{
  "hidden_size": 128,
  "num_attention_heads": 4,
  "vocab_size": 953,
  "norm_place": "pre",
  "norm_eps": 1e-06,
  "bias": "all",
  "parallel_block": false,
  "weight_decay": 0.078,
  "lr_head": 0.00969,
  "warmup_steps": 200,
  "decay_shape": "linear",
  "final_lr_fraction": 0.0,
  "doc_mask": true,
  "train_tokens": 138900000,
  "dataset": "wikipedia_en"
}
Each number is 128 + 32 x the weight over the matrix's rms, rounded and kept within 0 to 255. Layers, rows and columns count from 0.

# layer 13 MLP down (transposed), 512x128, rms 0.163, rows 99-125, columns 0-127
[[ 92 124  87 149 145 131  78 129 152  98 105 114 108 116 106 105 143 120 124 106 115 103 131 120 181 149 205  90 153 156 125 151 120 116 187 100 106 125 151 103 137 196 146 170 155  50 167 123 171 138 158 187 100 137 134 164 118 124 137 118 102 109 132 148 147 104 153 108 199  65 129  72 159 129 126  78 142 196 111 114  72 118 183  83 102 192 162 155  90 160 103  87 105 100 129 111 111 116 119 123  74  89 147 119 152 165  79 188 151 103  73  96 121 104 187 125 186  88  91 138 129  94  68  40  89 151 146 171]
 [ 90 137 165 117  90 148 121 156 156  81 125 149 150 172 110 115  98 117 129 128 193 127 141 143 115 139 134 191 174 152 122 114  80 138 119 100 130  60 113 170 176 116  41 133  93 147 167 135 187 124 135 138 110 125 104 164 136 141 119  83 100 137 116  89 160 132 165 117 190 172  88 109 130  85  45  89 138 104 112  73  92 189  86 124 107  80  91 101 122  90 212 175  65 120 113 105 105  97 114 123  93  81  85  86 125 189  50 124 137 202  56  77 166 134  95 114  96 100 104 140 180 143 128 136 147  85 114 183]
 [ 77 122 166  96  74 175 186  63 133 135  97 148 111 108 145 136 123 211 114  94 216 122 104 135 175 162 149 106 144 114 152 144 111 122 136 154 100  79 138 138 178 124  76 101  85 139 148 124 192  87 136 101 123 149 154 183 142 109 128  41 132  47 165 123 181  61 102 147 171 114 101 150  97 117 128 131 124 137 131  87 129  95 188 177 131 121 116 177 174 160 144 171  67 177 166 128  77 137 171 204 181 127 103 137 119  65 129  85 165 121 114 125  35 142 128 178 128 107 131 126 156 136 154 164 137 166 146 174]
 [140  36 102 172 146 141 165 141 147 155 133 153 200  93 141  84 163 136  92 171 120 132 117  95 142  98  83 119  85  29 151 118 145 140 171 134  68 138  64 126 155 123 144  79 140 115 255  97 193 104 134 140 113 102 128 169 147 141 187 132 177 101 104 126 110 134  90 103 138 118 174 129 176 166 101 137 186 148 154 138 113 121 173 144 140 145  88 179 116 123 134 132 105 128 177  96 139 113 117 129 180 146 108  55  81  37 138  73  92 174  82 143 179 110 166 125 122 118 182 142 155 136 179 116 105 106 132  89]
 [140  99 146  87 117 151 163 149 158 130 128 107  71 126 139 172 129 119 148 132 137 136 111  96 152 177 109 113 111  88 146 186 139  75  32 115  98 124 136 170 138 151 131 155 155  91 117 191 121 100 116 150 115 154 110 157 194 123 106 131 108 111 131 160 149 115 101 200 164  82 145 124 157 129 122 139 104 174 135 136 179 140  91 148  97 125 162  86 155 169 160  98 171 141  84 140 119 104 134 119  43 146  98  87 144 158 119  86  93  99 126 152 115 146 120  90 127 151  59  70 136 140 130 143 131 104 123 152]
 [ 98 131 145 127  91  94 105 146 137 103 132 123 183 109 141 154 122 156 130 137 161 137 149  81 133 142 161 114 119  98 104  88 105 131  91 118 134 130 118 146 137 165 101 149 140 111  92 136 117 108 122  75 139 151 136 105 195 180 120  71  90 207 153 109 104 123 144 151 114 144 120 117  79 141 130 111 127 119  96 173 139 112 229  72  85  97  68 143 146 131 152  71  94 137 166 107 149 121 122 168 116 144  49 128 124 126 126 120  85 155  93  66 118 174  82 130 157 151 146 148 143 141 149 154 177 171 189 147]
 [180 118  94  76 179 188 114 113  77 183 127 149 165 161 106 153 148 138 115 125 106  85 134 145 210 156 145 181 131 192 142 103 122 102 109 138 144 127  75 151 114 115 152 113 154  69 123 114 100 137 122 155  84 132 145 130 180 104 110 199 145 162 115 150 154  80 124 164 152 122  88  92 122 156 173 123 144  93 131 175 157 107 112 140 133  87 107 113 132 133 159 131 134 151  91  94 174 193 133 152  53 135 158 134 127 125 146 137 137  43  99 116 131 111  65 145 195 100 172 116 136  79 186 138 113 162 168 142]
 [103 145  91  80  92 103 170 100 101 121 171 104 103 126 131 168 172 125  95 133 115  79  97 173 119 143  94 149  77 177 186 141 125 128 125 200 152 135 155 110 165 138 138  95 111 169 181  73 125 152 156 111 122 130  86 131  99 124 118 162 142 159 157 169 104 130 158 145 141 126  69 160 120  99  96 113  84 109 109  95 108 118 152 117 140 171 133  83 154 131  78 152  72 130 131 178  54 132 100 130 194 117 164 127 166 170 116 149  91 108 142 136 139 109 143 161 130 151 145 123 100 107 176 137 104  94 141  80]
 [123 158 131 152 132 193 120 121  80 110 144 132 177 131 103 138 149  87 141  97 119  95 136 102 190  81 130 163 107 135 130 142 120  85 101  84 109 103 152 185  83  95 164 127  67 111 145 155 137 156 126 124  73  98 147 122 156  81 147 117 153 136 103 133 161 110 197 160  93 136 124 185 121 101 157 130 118 144 106 130 137 167 123 179 148 179 159  63 108 108 178  83  92 181 142 109 124 143 140 162  64 218 142 137 114 112 160 114 156 107 146 172 144 157 151 124 181 100 128 152  93 147  98 139  68 161 155 172]
 [ 67 142  97 108 100  87 118 139 191 126 137  74 138  96 116 136  92 155 210  69 121 162  60 174 109 153  85  96 161 148 106  61 103  98  84 136 113 161 166 157 161 140  52 137 130 197  72  94  88 142  99 146 102 154  63  90 102  40 138 167 144 141 137 181 159  91 177 170 108 139 130 124 181  91 111 124 149 166  35 134 113  74 161 102 101 177  89 116 160  96  60 125 112 145 143  91  95 161  96 140  58 165 173 176 167 143 122 158 144 120 154 144 136 116  88 152 183 114 109 103  82 115 102 156 143  89 196 137]
 [173 129 173 117 121  89 150 135  94 178 138 148 118 116 137 168 198 145  92  97 117 182 153 145 170 142 150 182 173 195 116  97 179 128 131 132 113 134 154 128 135 135 143 113 143 136  72  81 172 180  56 159 142 140 158  98 122  89 109  78 163 184 114 149 144  91  84 105 123 131 113  99 117 122 103  98 132 127 100  60  41 122 117 151 123 131  80 124 126 152 132 139 114 111 129 100 120 130 131 110 120  70  84 122 133 104 188 112 137  96  65 166 181 141 134 160 125 158  81 176 143 146 119  58  71 102 187  76]
 [134  89 138 128  57  89 137 139 154 132 145 130  98 110 132 119 122 163 134 184 160 219 143  58 152 153 206 140 129 102 129 182 111 106 120  75 130  84 129 104 121 221 226 113 174 108 177 112  79 156 120  92 159 130 131 116 182 121 108 135 120 145 163 152 215 131 135  71 108  72 148 149 143 130 155  75  98 167 175  82 159 154 118 105 182 177  95  57 137 201  57 121 128  62 159  83 126  91 119 129 141 118 147  95 152 123 136  45 137  68 109 140 166  73 102 125 134 130  95 136  52  99  89 142 129  84 153   7]
 [124 141  69  27 136 116 102 112 141  93 150 147 140  53 170 166 133 152 145 108 118 110 159 114  87 130 129  68  86 123 209 156 117 114  91 142 116 216 126  92 140 152 163 129 152 144 150 134 122 144 161 105  69 144 130  96  87  89 159 140 114  94 129 129 132 132 135  92 141 153 122 181 118 138 133 106 126 104 117 128 171 155 156 120 147  82 213  50 145 123 131 183 149 147  74 129 141 162 138 114  93 111 167 151 162 156 147 134 128 105  93 116 141 130 116 107 159 118 117 142 138 144 159 123 152  92 126 112]
 [155 102 100 140 159 133 100 109 190 137  91 115 152 142 113 160 117 115 102  97  98  97 148 121 119 148 116 107 173 123 142 120 134  82 104 122 118 145 117 100 149 133  85 135 178 122 140 179 147 110 129  69 156 114 112 123  96 117 154 105 151 113 116 136 157 103 108  85 128 148 105 139 151 111  75 129 131  80 151 174 106 150 124  89 144 123 133  93  88 105 145 147 159 105 152 163  70 158 144 118 100  99 154 139 137 135 141 122 104 128  79 127  88  85 152 124 110 104 107  80 111 148 134 103 101  57 116 154]
 [139 142 150 102 185 184 160 117 105  86 111 138 146 133 113 130 111 107 140  93  79 140 126 138 139 171 159 142 130 125  89 112 114 124 122 141  81 184 137 145 111  76 113  56 150 167  96 145 187 132 150 111 136  99 178 154  49 123 144 146 121  94 151 131  93 148 159 115 154 154 131 112  85 129  94 152 157 116 207 136 142 165 148  64  71 139 118 103 145  80  69  64 118 108 125 113 113 118  98 178 143  73  75  79 175 105  50 128 115  83 126 147 142 108 140 140 157 124 138 115 143  88 148 135 170 144 146 161]
 [157 159  67 125  84 153 162 147 147 106 122 146 142 144 139 129 147 124 131  74 134 179  64 115 152 154 182  73 168 149 177  88 150 102 125 103 142 142 137 159 147 168 181 166 135 156 107 135  62 172 143 111 125 142  46 170 162 121  83 119 113 129 128 104 165 124 128  89 182 151  35 133 134 154 121 157  88  99 123 119 179 155 122  82 155  89 144 147 131 162 126 141 156 156 158 110 170 127 110  80 155  45 130 127 193 149 171 162 162 212 163  86 122 117 143 168 151 172 102 119 127 122 157 140 145  95  99  97]
 [140 107  79 138 125 136 140  94 151 137 109 121 119 133 105  85 104 155 173 170 119  98 107 168 141 121 137 103  74 130 111  93 109 148 115  87 176 165  76 110 158  94 161  80 137 105 170 128 137 115 145 137 154 131  98 147 155 163 155 152 116 105  61 120  97 113 100 122 140 118  78 107 129 128 146 134 160 144 181 158 116 137 127 176 129  99 133  92  99 158 157 130 115 108 109 141 163 135 153  75 153 101 201 124 168 106 169 123 148 133  83 133 135 108 141 114 161 105 123  96 154 102 141 107  81  97 144 120]
 [117  65 164 142 147 103 142 151  82 160 139 197  78 137 141 179  80 117 147 204 136 166 173  90  49 144 143 103 143 153 101 172 125 113 157 145 124  67 102  98 105 134 118 146 132 121 109  85 136 107 113 137  92 107  87 121  83 161 139 150 122 122 145  99 141 118  86 112 117 116 169 143  84 107 104 117 142 170 124 167  81 117  97  68 143 127 135 130 147 171 146  96 102 102 122 146  57 134 130 125 182 138 128 148 118  26 132 123  68 136 118  65 145  95  78  86 118 142  47 155  81 104 156 124  98 113 160  92]
 [124 121 178 129 114 104 157 114 129 183  48 152 119  89 127 137 133 195  91  66 151 118 154 125 122 148  97 130 175 111 154 112 178 143  77 121 164 150 104 143  96 171 106 170 172 186 166 115  80  76 137 152 100 119  65 118 182 122 106 186 140 101 137 135 148 179 150 123 147 151 189 137  88 169 157 105  74 137 142  55 169 152 154  92 147 146 170 116  76 116 115 150 138 157 153 109 128 132 114 147  91  82 128 141 109  94 126 104 182  76  81  90 125 135 107  99 166  89 164 135 166 115 129 126 136 118 107  96]
 [ 73 116 129 141 110 142 136  87 138 134 152 169 187  57 169  99  91  88  79  50  88 118  95 125 116 105 151  95  75 137 106  97 128 103 134 131 182 174 128 203 153  94 101  89  69 132 126 130 117 104 141 142 115 129 129 112  74  98 144 176 150 135 165  77 172 114 121 141 124 150 153 107 121 157  45 122 199 148  94 145  86  95 102 139 108 105 128 147 148 124 114  88 131 123 154 117 123 175  83 117 130 206  80 181 124 109  43 107 127 150 129 130 120 110 109 109 131 169  99 159  76 145  76  81  95 115 140 194]
 [135 118  89 115 103 144 103 140 115 128 112 165 144 184 104 164 139 116 150 123  42 179 178 111 126 190  94 149 104  83 118  91 128 127 102  67 157 157 124 132 142  94 171 120  75  73 104 176 153 141 165 147 128  73 189 115  98 132 159 158  84  79  78 156  91 146 171  97 164 147 168 140  96  80 171 114 103  88 113 172 121 152 143 144 178 113  99 124 124 112 162 134 119 182 133 144  93 150 126 134 113 109 132  71 133  63 149  78 166 139 122 118 127 159 117 138 166 149 169  93 128 171 140 168  95 160 176  99]
 [143  85 143 207 124 197 133  74 163 132  96  82 176 125 132 102 117  89 182 120 144 138  77 155 121 140  92 119 131 136 138 135  91 116 129 137 172 211 140 142 144  68 196 110  71 175 134 141 114  63  87  73  60  62  96 135 120 132 148 141 109 137 142 185 110 200 138 113 167 114 106  99  63 115 117  80 126 128 170 119 141 147 126 203 165  13 117 131 118  89 149  86 173 139 118  79 123 121  89 139  98 103 150  65 128 144 110 162  90 115 153 106 185 112 167 145 167  49 148 150 116 101 159 165 160 172 175  96]
 [133 137  89 129 163 157 125  83 146 151 112 109 124 142 165 111 120 131 130 182 111 122 163 132 136 140 176 127  87 175 178  95 145 130 133 102 189 140 138  84 154 106  95 146 101 118 159 135  63 130 102 113 122 155 112 125 145 132 140  86 117 104 101 113 151 123 122 122 162  82 181 142 109 114 145 130 100 146 107 187 111 149  91 124 182 109 138  72 158 155 162 155 136 149 133 127  79 160 122 136 127 124 178 167 102  81 109 126 164 128  97 115  86 142 130 126 165 106  85  80 143 163 133 131  84 148 107 129]
 [101  77 161 197 155  87 118 100  39 116  84  69 186  68 101 137 104 114 155 178 198  87 138 171 170  38  76 149 195 170 149  85 165 131 112 118 149 150  79 103 120 154 137  97 122  94  95 101 183 108  62 140 138 110  83  72 103 171 137 176 160 134 118 137 120 145  94 105 154 148 204 156 156  87 129  34 124 143 213 206 103 120  99  99 106 124 173 148 131 147 135 130 136 154 113 108 125 126 131  89  99 133 155 122 148 160  60  94 164 138 131 160 147 113 117 140 111 161  99 121 107 177 139 136 140 136  89  93]
 [125 133  51  78 102 156 123 192 109 142 116  93 131 119 169  28  70 181 126 162 110 176 138  68  73 105  96 124 109 128 167 142 173 142 137 114  94 219 128 137 137 169 125  50  77  95 126 154 148 118  81 103  94 111  85 174 122 118 161  98 142 205 141 115  90  76  60 105 135 150 134 175 108 142 148 102 125 162 116 121 137 173  91 121 168  86 144 171 168 156 109  93 101  80 131 138 143  79 160 176 139  70 131  98 187 151 104 182  82 163  90  87 101  82 122 120 161 106 104 164 133 111 192  58  93  84 166 116]
 [ 93 121 139 157 149 141 154 143 117 149 147 108 133 116 100 149 137 125 170  75 122 144  99 136  95  87  78 105 133  91 109 120 139 149 101 123 175 156 155 177  89 144 126  88 114 138 142 102 115 144 131 157 111  96 125 122 101 155 138 174 135  89 132 104 133 159  99 136 105 181  69 124 120  93 117 158 117 126 150 139 100 117 178 148 109 138 161 133 116 129 147 133 118 107 142 133 108 146  92  80  83 152 104 125 161 103 108 138 144 161 188  93 121  58  99 129 145 162 118 142 112  82 139 190 111  97 137 126]
 [206 114 169 138 136 155  91 146 136  63 134  96 156 169 147 155  98 137 129 135 136 115 112 118 105 164 175 121  63 131 121 164 129 139  89 130 113 200  87 135 146 115  75 107  95 104 133 139 117 154  73  95 175  62 119 108 101 121 163 139  96 114 145 132 140 137 141 108 140 168 124 138 120 155  66  95  63 156 122 137 186 140 158 113 140 163 152  75 165 108 174 110 149 129 158 167 150 164 126 159 146 131 176 167 132 116  82 184 110 139 144 172  78 124 220 160 166 104 121  84 159 115 179 109 120 141 145 186]]
# layer 13 MLP up, 512x128, rms 0.167, rows 100-126, columns 0-127
[[ 39 172 156 123 115 145  99 121 138 102 127 150 164  69 102 109 127 127 157  88 125 168  72 109 127 173 118  98 122  78  77 103 137  50 104 150 188 172 136  89 132 168 186 125  47 151 110 160 123  68  78 152 130 152 155 103 175 160 151 122 123  46 122 126 111 141 200 129 144 119 171 104 137 165 172 125  83 115  97 128 136 146 135 158 175 183 106 123 142 121 101  78  99 143 113 109 190 131 128 148 157 185 144 191 126  91 141 132 113  70 130 135  87 118 177  78 143 124  97 105 123 107 154 191  83 142 105  91]
 [ 88 137 189  61 106 174 139 108  93 114 154 155 178 158 125  92 104 136 140  99 169 169 137 155  59 132 141 125 127 120 148 161  99 204  97 138 109  85 139  80 197 128 106 159 169 105  83 102 138 173  97  83 148 131 165 169 151 135 140 160  77 187  83 131 138 129 147 143 168 157 117  98 199 197 147  57 159 127 102  79 105  66  91 146 162 117 182 106  45 177 143 134 123 142 118 153 138 114 146 122 132 109 121 133 111  59 152 111 168 101 144 145  90 129 131 168 145  91 141 144 166 164 101  98 188  68  69 112]
 [ 42 137  99 175 153 158 161 137 146  51 144 152 139 185 171 117  82 199 187 142 133  75 121 151 133  77 124 103 164  86 120 172 128 109 105 183 143  78  85  94 100 124 126 200 167 130  87 185 157 122 171 102  56 113  89 141 139 118 114 137 172 106 100 114 169 103 109 183 176 123 149 168 181 115  47 118 181 128 146 125 145  74  79  80  85  78 115 192 131 159 114 139  96  94 111 126 144 167 148 132  82  88 134 144 156  71  90 181  61 114  89 116 147 125 158 153  62 156  44  64 188 132 107 126 135 103 103 168]
 [135 201 156 125 134 136 134  95 136 141 121  83 139  92 152 140 131 142  78 172 141 122  90 156 108 103 133 147  81 127 171 146 111 130 124 128 175 146 117 129 101 135 110 131  96 159 162  79 104 147 118 142 103 128 129 142 134 110 109 100 155 141 103 139 109 136  62  59 109 107 136 176 128 114 103  94 127 124 138  82  83  82  67 102 117  78 119 179  91  94 122 155 193  60 179  75 181 129 132 108 153  43  90 183 178 148 153 132 122  78  79  78 131 128 137 151 127 122 195 132 185 191 117 139  94 118 134 142]
 [ 91 197 111  97 115 142 112 109 118 160 110 110 137 169 112  72 100  91 134 155 178 133 138  99 168 128  84 196 123  97  99 144 115 134 139 139  69  88 183 129 102 101 173  91 130 116 138 167  92 162 162 145 144 111 150 142 140 110 137 128 145 135 102  82 113 118  83 110 153 132  89  96 141 139 146 109  89 125 108  67 132 172 114 180 106 143 158 158 134 135 173 141 137  73 109 139 142 126 149 141 134  76 108 137  92 133 112 137 144 103 168 143 102 126 118 176 112 115 116 179 124 128  97  73 105 162 115 167]
 [105 143 129 136 164 127 145 148  95 160  99 105  97 103 159 107 100 130 137 154 117  77 180 107 175 171  80  99  91 119 108 134 175 142  76  50 143 150 133 143 117 152 122  99 120 142  92  84 164 128 173 131  92 106 100 132 222 178 129 101 140 142  83 188 145 147 143 162 145 146 108 152 149 141  82 159 113 131 117 142 182 145 133 103  82 108 136 112 136 165 148  97 115 160  99 164 193 125  94 150 173 153 181 109 165 165  82 152 139  76 142 132 167 131 109  96 115 119 110  77 180 117 146 152  98 107 100 124]
 [146 151 131  94 121 127 150 120 127 147 127 124 112 130 140 161 124 100 118 142 122 155 110 123 164 138 180 128 178 131 130 123 134 121 112 138 105 150 124 120 126 145 115  82 101  81  76 176 171 131  99 121 131 105 107 210 113 137 175 119 101  26 141 121 107 139 150 100 131 107 100 152 153 125 100 154 141 166 147 146 119 135 118  89 113 145 117 103 146 150 121 109 119  85 163 117 133 140 205 145  66 145 158 117  81 100 170 120 196 139 186 174 152 125 156 101 126 155  65 131 100 160 116  75 134 141 169 157]
 [168 192  89 113  66  95 177 107  77  48  88 210 103 157 129 184 103 165  99 149 113 141 102 159 147 113  97 144 117  91 153  64 123 132 110 127 139 131 119 113 188 154 161 135 169 119 179 148 129 120 133  92 141 154 144 107 116 136 120  94 160 184 123 106 129 172  61  85 162 134 143 116 139 154 151 123 145 136  87 176  99 131 120  66 122  96  73 149 149 122 109 154  83 157 159 164 155 147 154 133 179 105 122  97 115  82 136 135  77 170 121 121 139 141 126 154 104 141  65  88 182 109 116 106 151 115 113 107]
 [122 162 154  90  94 151 101 149 104 156 152 165 171 126 117 108 123  98  61 162  74 159 147 165  64 169  93 145 125 164  94 184 114 138 164 133 123  77  87  96 114  93 139 162 130 129  96  99 121 177  94  80 174 105 128 126 161 123 164 135 107 155 196  64 148 117 116 111 143  38 116 144  85 138 162 110 130 133 177 142  77  88  62 145 132 170 130 109 104 190 143 124 131 154 119 166  84 159 124 107 193 105  84 135 162 149 110 114 215  94 163  99  78 123 154  98 128 148 124  55 113 130 114 167 130 114  91 202]
 [192  32  59  86 141 146 114 110 157 114 148 169 140  96 129  78 112 145  93 106 145 123 118 127  78 129 158 137 148 142  81 123  78 126 155 187 104 122 198 158 129 164 139 178 163  93 176 157 175  91 158  58 131 140  82  92 100  79 186 163  95 152  78 138 162 140 150 150 150 162 135 150 111 135 115  89 121 118  63  94 138 167 132  66 105 132 101 131 178 124 150 147  97 123 106 136 160 123 165  30 140 108 131 125  71 102 160 112 143 141 123  97 156  91 112 122 114 166 105 135 132 117 170 146 137 142  99 138]
 [128 122 154 138 135 144 117 111 114  91 103 124 187 183 170 108 167 135 181 121 110 111 116 167  52 130 175  87 136 147 148 119 150 181 118  95 106 180 130 126  91 170  74 116  86 142  54 143 140  43 104  69 151  89 201 104 162 116 143  99 162  82 108 172  98 131 168 163 137 157  59 155 155  99 147 104 217 158 154 191 105 104 160 153 111 101 151 153 107 169 157 168 124 115  84 144 106  87 138 118 142 132 120 117 145 114 125 127 199  71  93 154  92 129 203 170 148 120  82  96  81 149 158 120 146  98  43 170]
 [151 117 161 106 112 142 147 158 124 167 177  68 146 143 157 117 107 133 141 118  99 114  90 156 188 133 134  93 137 158 129 162  81 171 147  96 180 161 114 107 183 128 124 190 181  84  92 129 105 116 158  94 144 104 140 133 127 117 120 119 184 132 175  68 179 161 161 145 126 130 139 105 104 130 140 170 101 167 126  91 132  83 113 114 186 136  82 113 143 145 187 131 131  93  95 210 120  76 105 136 154 120 156 109  95 158 102 143 127 109 164 150 115 147 198 122 102 161  87 131 115 129 162 135  99 115 153 128]
 [ 77 126 112  99 121 112 132  78 120  99 167 156  79  88 147 171 121 155 101  84 129 158 148 164 135 119  87  89 189 147 132 176 166 143 126 109 149 140 189 114 169 161 155 141  99 113 168 146 146  96  77 100 163 153 147 118 150 111  94 152 152 144 121 138 121 131 123 104 146  86  93 105 147 151 165 130 168  92 102  86 151  84 122 114 109 178 128 199 167 104 134 132 106 143 116 117 116 123 131 186 177 103 142 134  83 130 164  79  74 129 124 115  63  99 226 129  81  76 152 132 110 103 173 131 172 105 163 166]
 [ 73 135 175 144 109 160 175 128 154  60 134 130  46 131 131  82 163 163  99 154 135 160 100 147 131  64 142 147 116 122  84 102 125 109  79 118 132 126  84 147 114 150 200  74 120 133  98  99 128 136 151 164 162 205 103 118 114 147 173 164 112 166 138 122 139 180 145 105 150  99 159 145 168 120 153 167  79  93 100 122 173 154  83 132 133 144  84  96 102 187 176 111 123 115 128 129 170 123 117 132 141  99 126 157 176 112 120 139 138 164 175  52  90 126  88 114  83 118 148 160 119 120 151  95 105 132 136 130]
 [ 97 136 146 120 112 119 140 146 108 106  89 195 108 141 148 119  50 108  66 115 151 169 156  56 143 189 137 128 116 171 163 150 168  90 168 150  80 125 116  73 130  86 195  51  93 106 153 129 197 144 123  97 131 126 100 162 119 131 123 223 115 179 160 127 160 152 133 129 121 138 140  96  97 161 102 120 192 138 150  91 120 129 163  65 133  99  83 127  93 115 135  90 121 186 140 149 112 154 101 149 149 148 113  93 100 121 141 225  95 151 123 119 134 154 100 127 131 141 104 180  92  89  78 142 142 179 115 115]
 [165 165 133 111 127 111 128 147 164 130  99 153 127 175 179 189 186  83 103 131 126 100 176 124 109 153  95  79 180  77 134 157 138 164 164 155 126 118 150 117 115 127 114 195  98 128  99 117 129 137 136  86  50 158 125 111 106 116 132  97 122 117  80 186 168 177 194  94 103 166 102 126 148 127  99 102  86 128 103 147 136 138 156 129 155  78  90 128  95 128 150 105 114 132 114 148  98  89 115 153 193 150 150 148  78 158 102 151 104 149 108 155 105  67 116  68 129 113  88 141 102 147 164 117 118 117 130 151]
 [124 164 108 197  92 109 103 162 121 147  95 161 113 186 142 113 102 143 124 169  60 130 183  97  99 147 147  89 158 124  83 122  80 100 105  83  89 133 143 132 119 162 209 122 133 160 178 110 172  97  93 133 127 187 140 123 170 103  94 140 168 112 101 140 125  94 185  67 135 130 140 105 153 167  95  95 165 168 116  95 107 151 126 160 132 115  73 158 124 111 160 133  83 150 100 101 166 166  73 113 128 177 114 120 150 132 121 167  99 147  88 110 127  87 107 134  95 106 106 201 120  97  81 150  84 148  90 146]
 [162 168  72  88  88 204 123 120 177 124 157 143 176 134 131 111 143  81 122 122  88 135 196 102 129 143 113 120 121 160 131 114  61 111 100 144 104  76 175  59 130 102 107 153  99  42 173 125 139  64 159 122 208 138 184 123 132 153 126  95 104 128  68 121 150 142  49 108 132  96 100 153 163 107 146 108 178 140 106 176 100 142  93 134  85 109 111 142 123 159 132 125 106 155 133 148 154 160 109 172 175 151  65 189 130 135 129 127 138 191 144 172 195 137  91 134 125 151 117 145 101 158 142 165 161 127 132 125]
 [147 114 158 124  99  99 101 119  96 167 133 142  97  84  97 103 192  66 189 154 164 106 134 200 100 178 148  99 167 190 154  98  84 136 108 105 136 121 165 146 111 105 109 168 103 143 109 127 116 146 136  82 132 107 142 133 202 122 116  88 141 149 220 144 155 146 119 101 188  95 164  97 118 111  87 146 172 129 150 111  84 145 110 118 101 109  99 136 136  68 175 117 172 169  89 133  95 145 146 141 157 125 121 134 120 157 131 108 103 112 127 119 166 116  94  95 121  94  50 146 158 114  57 118 117 111  64 152]
 [ 95 119 148 153 104 189  83 128 165 138 106 109 141 125 167  64 137  76  89 145 165 129 105  97 179 121 161 128 139 105  90 132 125 174 139 105 153  96 107 121 163 171 116 121 167 160 134 108 137  96  86 134 114 153  99  85 148 162  96 118 103 106 146  91 140  96  71 202  88 182 142  92 144  98 123 123 178 130 145  19  88 150 129 107  23  70  97 147 155 113  89 151 141 103 109 102 204 117  99 166  97 112 124  84 124 183 159 136 119 103 157 139  82 144 121 157 133 148 117 134 166 128  65 101 113 129  98 127]
 [175 108 127 127 109 111 177 191  96  92 107 106 122 210 164 119  93 173  73 101 130 212 144 133  93 149 146 173  74 106 107 107 157  50 136 159 107 101 168 140 161 182 142 134 128 123 119  96 104 139  48 121 131  65  94 114 150  98  89 142 131 160 135  83  92 165 122 121 121 142 101 188 126 130 121 174 100 154 162  91  94 148 108 117 103 127 164  87 134 149 183 106  57  83 148 121 152 122 105 110  93  84 108 115 108 119 171  75 163 146 155 134 140 164 171  88  50  62 133 188 100 148 162 136 223 134 182  96]
 [150 127 104  64 168  83 139 133 124 114 130 105 132 171 138 146 170  77 115 140 101 102 109 113 170 103 130 146 190 126 133 120 155 139 143 123 152 130 104 100 131 136 152 121 108 123 123 153 132 105  79 121 154 125 193  94 160 150 131 108  96 138 128 135 164 142 124 156  96 124 104 120 146  99 111 124 211  70  97 102 156 145 157 132 145 152  71 104 170 109  98 104 104 136  51 126 152 150 192 153 179 143 106 141 122 143  96 148  90 186 174 136 144 119  93 174 133 131 169 132 146 104 102  78 101 103 147 184]
 [108 118 109 151 112  98  54 142 137 104 154 130 121 115 142  77 145  94 161 163  84 187 144 106  87  74 104 135 147 153 158 151 147  57 107 117 125 168 146 164  70  88  96 153 193 102 153  89 140 151  96 124 195 119 151 133 156 138 118 114 124 211 183  71 170 158 118 146 101  98 177 134 167 146  65 115  94 152  86  34 147 127 119 142 177  99 132  74 118  87 119 163  22 135 151 115 144 136 120 124 130 136  93 107  92 131 143 199 135 164 149 145 153 157 130 101 156 136  79 107  86 146 125  79 101  88 155  94]
 [107 150 174 104 170 148 159 105 129 121 118 124 142 122 120  58 242 127 147 158 103 153 176 153 129 162 139 100 114 116 130 118  97  53 138 120 136 152 135 111 159 125  70 196 137 141 113  99  80  72 114 139 152 144 193 116  97 119 176 174 149 162 139 148 137  74 161 151 173  97  88  86 170 125 103 137 140 115 126 105 160  96 163 155 112 121 112 123  57 152 161 125  83 152  84  93 113  87 124 143 150 194 168 143 129 134 116 102 113  38 161  89 132 137 141 147 195 137 128 118 143 101  87 126  45 136 168 127]
 [145 108 159 121 105  87 137  78 127  99 119 147 131 156 139  95 123  83  98 163 161 132 103  84 152 130 189  97 144 180 123 101  97  57 140 132 118  96  71 127 162 122 141 170 117 133 177 174 135  98  81  96 204 180 118 163 141 128 151  84 169  88  91 159 136  92 139 174 110  84 124  98 166 134 165 111 165 131  97 142 161 144 178 149 117 110  46 136 144 129 154  79 101  93 123 153  84 172 113 173 151 110 166 147 125 134 150 109 100  70  65 174 120 171 150 149 131  91 121  97 142  96 106  90 118 175 113 112]
 [152  97 114  88  97 102  35 108 126 144 110 128 181 144 156 115  98 116 122 123 174 109 144 140 156 153 137 133 113 151  82  82 174 161 126 118 188 152 144 153 118 123 182 140  95 115 148 115 134 126 102 100 159  68 100 169 152 111 144 109  94 160 144 106 100 147  78 150 127 189 117 139 107 166 113 113 155 105 127  91 112 129 118 179 136  99  75 133  95 127 132 149 130 165 120 180 159 109 117 158 155 111 118 156 102 158 102 119 114 132 150  64 112 115 111 138 107 155 118  74 127 147 153 112 124 103 161 158]
 [ 80 101 147 146 151 135 148 155 109 142 162 121 156 177 148 103 114 136  93 147 123 136  67 133  93  68 113 164  67 136 178 111 140  88 126 137 158 111 143 141  73 122  94 168  93 183  95 149 158 153 163 103 147 132 146  81 136 121  64 106 130 122 106  98 153 103  97 188 118  94 170 155 146 123 134 181 172 130 147  95 183  45 154 148 191 115 121 147  93 139 118  85 173 146  93 114 163 110 123  93 152 129  98 171 130 142 143 140 128  91  81 156 126 130 132  82  99 108 127 143 158 164 138 130 122 154 136 109]]